config = dict(
    init_std_up=0.0395,
    lr=0.0107,
    decay_fraction=1.0,
)
Each number is 500 + 40 x the weight over its row's rms, rounded and kept within 0 to 999. Layers, rows and columns count from 0. Numbers have three digits each. The size before them is the row's rms in percent of the matrix's.

# up: layer 5 MLP up, 640x160, rms 0.193, rows 144-213, columns 0-39
# down: layer 5 MLP down (transposed), 640x160, rms 0.0518, rows 144-213, columns 0-39
up144 102:423465534402460515542523460463401515490529471498467490493468511486482493517559537504489563452486468441488558522547427482
down144 101:483504467510474493522528570459425498534499480482584428489495534583518462485552501462501464537558548580466480537495460533
up145 112:455508473505478456494456409561510486532494494542527423500448557550450478501485467464453534553576539470505470513497541523
down145 107:482470558553511459431552462470516486472457454528494495444429516514485472514529530488560533510463496480521432475475522515
up146 080:437510521468477504484452446523466464560517490535499560535545504481503491597459484484458549477482527524446455486540458445
down146 082:515587539490498457576523451521485466550470469564456462452437519487546540493498478473509520493506420482495498507519473480
up147 101:549524468525495499496470532524490534563455489507585425529521504525577579511460472490509515539520472492464546524489512540
down147 100:497579454481477539526504467528510521544491466477532449543451539548547498498497512593468466540458495422512486530517461564
up148 100:485499456480483557495488505525498450464471486490515529569482558488514492510545459424469538517501528457556531452471544565
down148 094:516502509454502470474477481571441432474514473452514472519579564479549530566551560420489491511574520559495428522466536488
up149 099:517511574500451568507558506510576458516437523508459510581596538549513509538422460493554399518470468432563487573516532531
down149 102:503497463478469449512521556574455522477423415533540563530584558452434500520497469441541483509474568490516473463525518488
up150 091:476475457523467474483382527492513477502498488441456509462534532521516515494470530511584441548514557483458496462499427515
down150 095:500484472531505456568506490488545484523502459473465505479552499483519559459545507587498463480444448451478510497501446567
up151 103:487480508445419470514499556464541496527464568589476493461549452466405545535497467448514468525523552530497450491456450500
down151 097:577524437536510455460551535418556520470531521403508514458392494557471502526487582471457482530467494537497484541493489471
up152 111:446582506436452518518495490474515516485469509510591557473498564539502471481493523506539483518540536527485475511499522515
down152 104:484513534489458461448495450524513518578490570515392472456484535471561505556513492461504515529503533544511481524482532488
up153 115:509506529464465523510533532514481484520548468431537443548483561476464520509489459436487472442532504510447553541523537534
down153 115:509459535500474551454518505521473547468481512498390512398470487475462546457462485474487568533445522477532487466518562501
up154 091:584521471475513480448501535535444510455490447518613416539513556508470439448480513490536548458520523421533513474497459440
down154 094:489520468488512581430491485555515504459501491484459506491491510504536419521548520556552467503451565470447404422522506484
up155 125:498562497522535564462536476447537487425477449504523508501531479462542490490440540472485427517561510486522513457471502492
down155 136:486548460444537530542485538479538518455480516510487549490506552531501498525462579507474421502548606493461534594557537428
up156 099:519437508477540500524458476534523471548498507475479498514481538447503466498512496530556589483425559476521457552519444527
down156 105:443574512503496527525461474486461508509547476497411509454567467509539551531475512511509539565461504476537470507509462500
up157 100:515445473456436493466565512470536469559401486440544504543556478497513548471561475522522536554513474538517527446509468487
down157 106:550462534487471466529458468565568509513469472531491477499520525550452509498390479498491535475616412495516555551508486537
up158 110:494467501510569536534535448534512409438476383485500458508583425534554529478403489488540414519482494494532527489476416544
down158 104:540532507557520515556517450531451471485444474463496535485445488513524506480631531504487529468574517521442436592507542450
up159 095:450514458535516584521508549520484517466489523461444413536499538452445566502496497516480541527450436525524519528512550452
down159 092:528586441495496480534529528463563474450472518554513445445443462424489542494561506536468509506537474557498471516517501440
up160 086:515464478432426488531533427456515503487545563533508506529495505489477452509446609466532499521481486503475559536507530460
down160 085:469484473542480518543522498490520476529428532542488466492525466488508427539502502486526438537519505510501417444518428400
up161 104:484484503439499542447509505453475470483503484501514487471528484450438474456501540451513472456522497521423456527483530491
down161 107:487555504450547530515453540438498521443461492516458579468486562487489448539464516546474430499535536536542477514482508477
up162 100:481508440474514467408521498552478413502513514457473501469501505537534455424430477558506528518491514501588586488500497451
down162 099:427538475473471449498533441552482543498484526430608531487542485524483527511534497553541451529497474501528504500487475509
up163 093:498456538485486519499474527445527478442467578561493452637474541508479480459518463552577462536478459515500466477508475503
down163 105:503525539490427521421416477511499449499440450508494481485516528518522539558471517463523428542438481551447445507567451565
up164 098:458569485491480535419486498452579531486580491489557513499531489493475565451425457563544452456498536534483580512490500502
down164 105:473583473454517382541505533507521421432474489505485431494498549529425527506526507479493477508551528445463477555546460515
up165 090:538475514504467545402477526519504503523480468499526544499520486511522510516521476456481552500478485556521483439538508532
down165 097:498563523469554466528502435491481540477459512516500523500509502474535470536524495503420490445501527486481559504454483525
up166 086:526531497471525519455533461503522440548414498546482486592562485588526544424502511464516483514475476469439456519447492502
down166 088:506441531463476534523524478473536519529557412535503473501545512433553562473464478419549490480455419520457485514512513564
up167 092:487489510510478492429500495546579489366535583504399466469494505517469534482471551523539457526400542546547508463551508511
down167 084:434487505502483525485507514543483404374516539552461486501538513485451533457510529502464416508536566527544502501582552510
up168 090:552506538455478518524496452452501470488579541491537518529583508539558429485510591500640505465433552530441524466525538535
down168 090:458466462520504560467429566477465478504506437534563517469513532482506551580451455502466484452559435436474476430487529453
up169 089:545516483488494421471436494551482457565459542494533483515485493552586544402521610500438565550421461539455469478484456516
down169 087:503600494567528520539505444513456408448513435578463482484442441457496506538470460481536537476416524465526408521500500495
up170 115:499482477519515465509506533468552493501540504423524529483516500544467531492510479502567551511502439549507440536521456578
down170 119:430489451414548496540476482514480561497496477500469446577549475520452464501469504529463549511527506421504460555494523511
up171 100:469532449490521491474450474500519459499522527538593487523532466488472502500457485518536457513468468534516498476547409458
down171 113:465534573410572469449500526519474488489502570479495436561538436427521460409439558506460465532548453479475490581510491508
up172 100:498476421423446525457479446505453446569482491494423553414539529537488518447482524546533446634470457488511433493513452505
down172 108:511526520576550519484489538498498502511492466510492565506507506474465539549535519487547555488498499524428490469433472441
up173 094:510532471486480479553564525488411520378563518433443557445429500589497510530484489562439522523502560539510527571534510508
down173 098:483454504451583542460407475445561467555410470555496476548633464442513477498534516443535450478519492466503467550446470474
up174 099:541459610421479525508528432441505443429563489491503494447495495497480520463548466454443486503470500489473471554527442539
down174 105:429506492543409458548544519560479479517439459497488518487398509472554548514597469462461546469518490512496513510522539434
up175 101:424500458474462439486551454452523527530514447476477567503453560519411490517506479448538511545461510536509537492577468536
down175 100:474444518500525451534531538473480473555413495516521484435563544520502481529491573506485458532511474508510449592481536496
up176 102:506505485510471556464490450495510529514486523552494459435525458558445574586482501405500496486524504540513515485492557465
down176 107:548484408517510488412532474575548470472484495536508450480491483440441521474467477528536446448473497479507463447535417528
up177 104:493525561529479491411486555556518474532530499407453475504533578461493554448507473487500449540507538555462457496566494545
down177 096:472474500562432456465527527496470541463445506489532464443474544438510438460435537512480509553508484557543482524444565538
up178 082:537468434519496528482511512459489504451499542467528521599481531494518445506499486454497520473481501483592492510471471443
down178 080:487518522396451441558508527531539468461493485478446482416479494459450464536461462598502528510511471563516541517496534434
up179 096:457495460623503497462503485567546530454479514430540498473504519537501532469416477467485461473477479466388484563516513526
down179 099:518410531473460437486451546580530524551523517478537483484436478516513557558454522457459490431536493527478565476510494528
up180 100:557554468557546457482556522505464415505559506504522441557454437517464447468495543480488539503548410497510527457522549508
down180 101:490508505525516527518550494467574480538490566482513490451457459483495510515483496473482494511454541546561450492536519501
up181 106:533536550468474521513485478518543462554453520382483490533506551527471480444435449501498552548496515473495514582532491523
down181 104:447544499496527490522510436498529470548525561519448405473460520496483534552421444446529510482576550458556505494401591480
up182 103:459525543463543527566436580480453520479525495473520461527544481479527504494489501469501603493534500416487457485499419527
down182 097:446540496543488392521400499528517508490485522537542516530519525555503503485495503555498542538614506535478526518511504447
up183 112:602461498489533474508480501515516527488510545552461479604452459525474461519556402577530541517464498480496531487544484540
down183 110:385557483547497465522427506439581478519526497522447552539456510502471498535531586443501506475507554429507530550482552396
up184 093:524541449621540507547463555475483498546454543486504482509490458551560549548487542538588541491467511478510464508543531489
down184 091:501474503467481467499529496504526516470534571495496468470589473455552471512499516510502458525523476502484546449418451486
up185 101:480491550486476504504464551481560510556529478477470454556538489524478482476464391450451435457520438506439485523560445498
down185 106:516416573529555518532482549538495544527484488530511498440448478467437482550463476506527459391521458584516512487510525464
up186 109:516462454469477519428522513453520488536532557499552515542499553551503473534492505460436484512466552513461516509520466566
down186 106:542471434441561546400494459484515508492505525526513523471444585482568526558415524581446409502530530512537498514547465604
up187 105:477442465579534514450423556553470525496471485531499493527597503500504518509530531533499521491509507481430530442493462470
down187 113:466525533526507543432497475534498500567479476438476510542490480485425541476476448540481532512490520634506525526504473492
up188 090:491529457556521507476501495483483515475482495486523502522518523471632504519488511430506435477472571522537619487421474538
down188 095:486600455504507556561460540557508489496515495459414487510520506463466473431507492549469524498484470586478518475425455519
up189 107:537430583473488476497580477490504476476457460562529492571520500399461533515489513479485433457472480476439517492544509514
down189 102:506529524403558534568470420475507500531526489460490560497579505515493486496525509472486493525553499518468484546530525494
up190 120:504541480469523541485518565494501431548540528499449493485498525431478477436484603508457504482529474495435482489465492556
down190 125:473476451488499508440502480502536542528508561490526482507483513536486494479533520512488390542579459513483519423463500551
up191 097:462560528517483500527444449467518437418469524527453419539499486448534507485427476453548530463537478573478465570470534484
down191 098:461524496547465472584484512482432441555496483552552510508427480531582542524596437532499497531529441487540464503506499462
up192 100:501503445532469472444566584519502430467509420463615470486484504534534451484539476523502467439480488433561493506442437533
down192 092:564469512493469576520451521490508438470461454458478547496543523501500538493480514569544453565473419504504595470541520510
up193 097:517587504471488556466507515551525533486504523431554464533504486540547500501521405494428507516575540493569517457485513470
down193 094:474517446553548513533496538507515477529558476489406548471504480471420457490462523481527549467526505465471473534542441543
up194 111:480533457515496536534489559501540464449592493515476538479492549443511536497467539448392521499454544536527444536537506456
down194 104:539490507558563448517522510534481474493530542484487498517449451441481464507472559502488395460549528563514486539522565586
up195 087:474483449558524534488454473425536540458506521516468548506544527530499523426521486515503553494465493506485531439557516481
down195 087:500446490499553526455445546495490515481553454464490518558466480566517479544552523517478499534545498476525524554540467472
up196 110:513517500479471525430512522534521450501507452499474496535542492503420520570517526500491519454494487432560458442525514507
down196 109:502471516450535452504490521468523470479467507508514472438545549474477531476436526559519512584459450548510459490526587490
up197 107:571543515532467478501512506475533405577482489470524491535478490561490445507459437486582473584512509510487516443508479527
down197 107:552528492566572485508556497496438527484512553460491472519467525462461415483564533539472525390528443472449510528463546489
up198 097:530506449478540530490541468439453541526496505567581481552541507492461568522485480499445507490458493471562467546589478559
down198 098:530531495572436533500531537540467518495542514441468496497491452476478449420546489521507476478547507479523527422416567453
up199 110:496455527503519504443469522454509522550424508480472463520484527493497444498445477480511528524501482511544531495557486550
down199 113:509501503485436475514419460561533532532494542515447485482475486498445535483446481515555421533484492510512545501493469571
up200 107:528488520586472461433532579519543553445532543473452495470498512527491434528496442445466501498570415435540520473567520458
down200 106:531407479540509563498505518514478475528495463492509468438554477530552555537565504486447511496526481536514496546495480579
up201 109:472466541457521566475464475568517476473486508483488419539512527556487553510490444413527594543540477487469539441475510550
down201 096:488508490490488531509581529579513460523510478496463491489318506446493514485492568537523488483537504522449440467491534491
up202 097:550494551410499524479481475534443456457535549475483449514445508553593545507416534475441519470462471511436562517492488524
down202 104:547510499560541463505516492498545502522476492555506454533411464473480509502490490451565528477454503482576539449475478478
up203 082:558482536518469470546492538499501510451581507496529530533472546523463489469491483495551508472466520512429480494456505487
down203 088:491521428501576496514464421476505572496457419517507553501483504480458467631470513464511474465556466497510583525410515520
up204 092:464396500451504517502510512420509517506566473498570483515495490504495498539497476512475545540560514551529488576582459545
down204 093:488582446481501477518548436453538488500467502479506491530577509486399516512498567559584440515479507480532590496433502505
up205 109:565544472420505474514503575521499581533502495496484450515552555487508404471536475521414427557519529512485587438551521512
down205 104:524508489481510530531570507449502482499453455534448550432554525530531482467516545434583434511549453495466505544487508528
up206 107:453514550553539530600516522518502471500492445463544545477507510521401506538489467495468529473468518558505547520488443560
down206 105:456525468437559449478454487519439526406478500489546512562537491406510498554535449495582564573513513479438464454517540521
up207 104:488576484531424446480460530439560510428541509424479418525492498545476493496493514533442472493460474574526507475500490526
down207 100:401487500465594500468534509500502497464463466506518461568504534509520531550504482507528473482521472531461471425453524450
up208 095:458496541490484527461479505532508538514463526435526501506544512427553505486471491504480431426537518488520508501533463470
down208 101:531519560481518496495448543482520499479489479515441437500550430446540570489513476448526541486536465524498542511509541452
up209 096:533528537520576518492537516454469499500474490481525473438462473461541497446447493448488533483464590494426537587503445549
down209 100:512528522430474470543491484527488541460499576478523480415464544575512502499485499483529465505443499524540531554558480494
up210 109:533513461451475530515535472484531503565544484504456519433499527500521545503464548502544509407524472517443542487523527532
down210 116:527562505506563585526489468459459507482500531522553437495532519522531488512538490438538470447418580463554461546521539454
up211 114:542467473511482461498560538493527609483461450509508522472515515502531458517466518517505570458507457531464481494527541573
down211 108:462469491510477457519483464469482417456484463478542534553571535519508641524474561493511529572506512454511485544487473471
up212 116:595453522534461487552487555447580461506491510470419461619486591519534468483472508468520460555568469506509501554542491512
down212 112:489518482555452465484487484561534516511569479533500516425522474542528461502531483497508497524495457450459536504534499527
up213 110:461454494443453543432513496514544535516431546530593487538551472510500463502493526524458466475452510391548467532514497519
down213 104:455456482533466424455538530465503556487453478549454558509513503534456484482529539473446458455497526482565551517582573478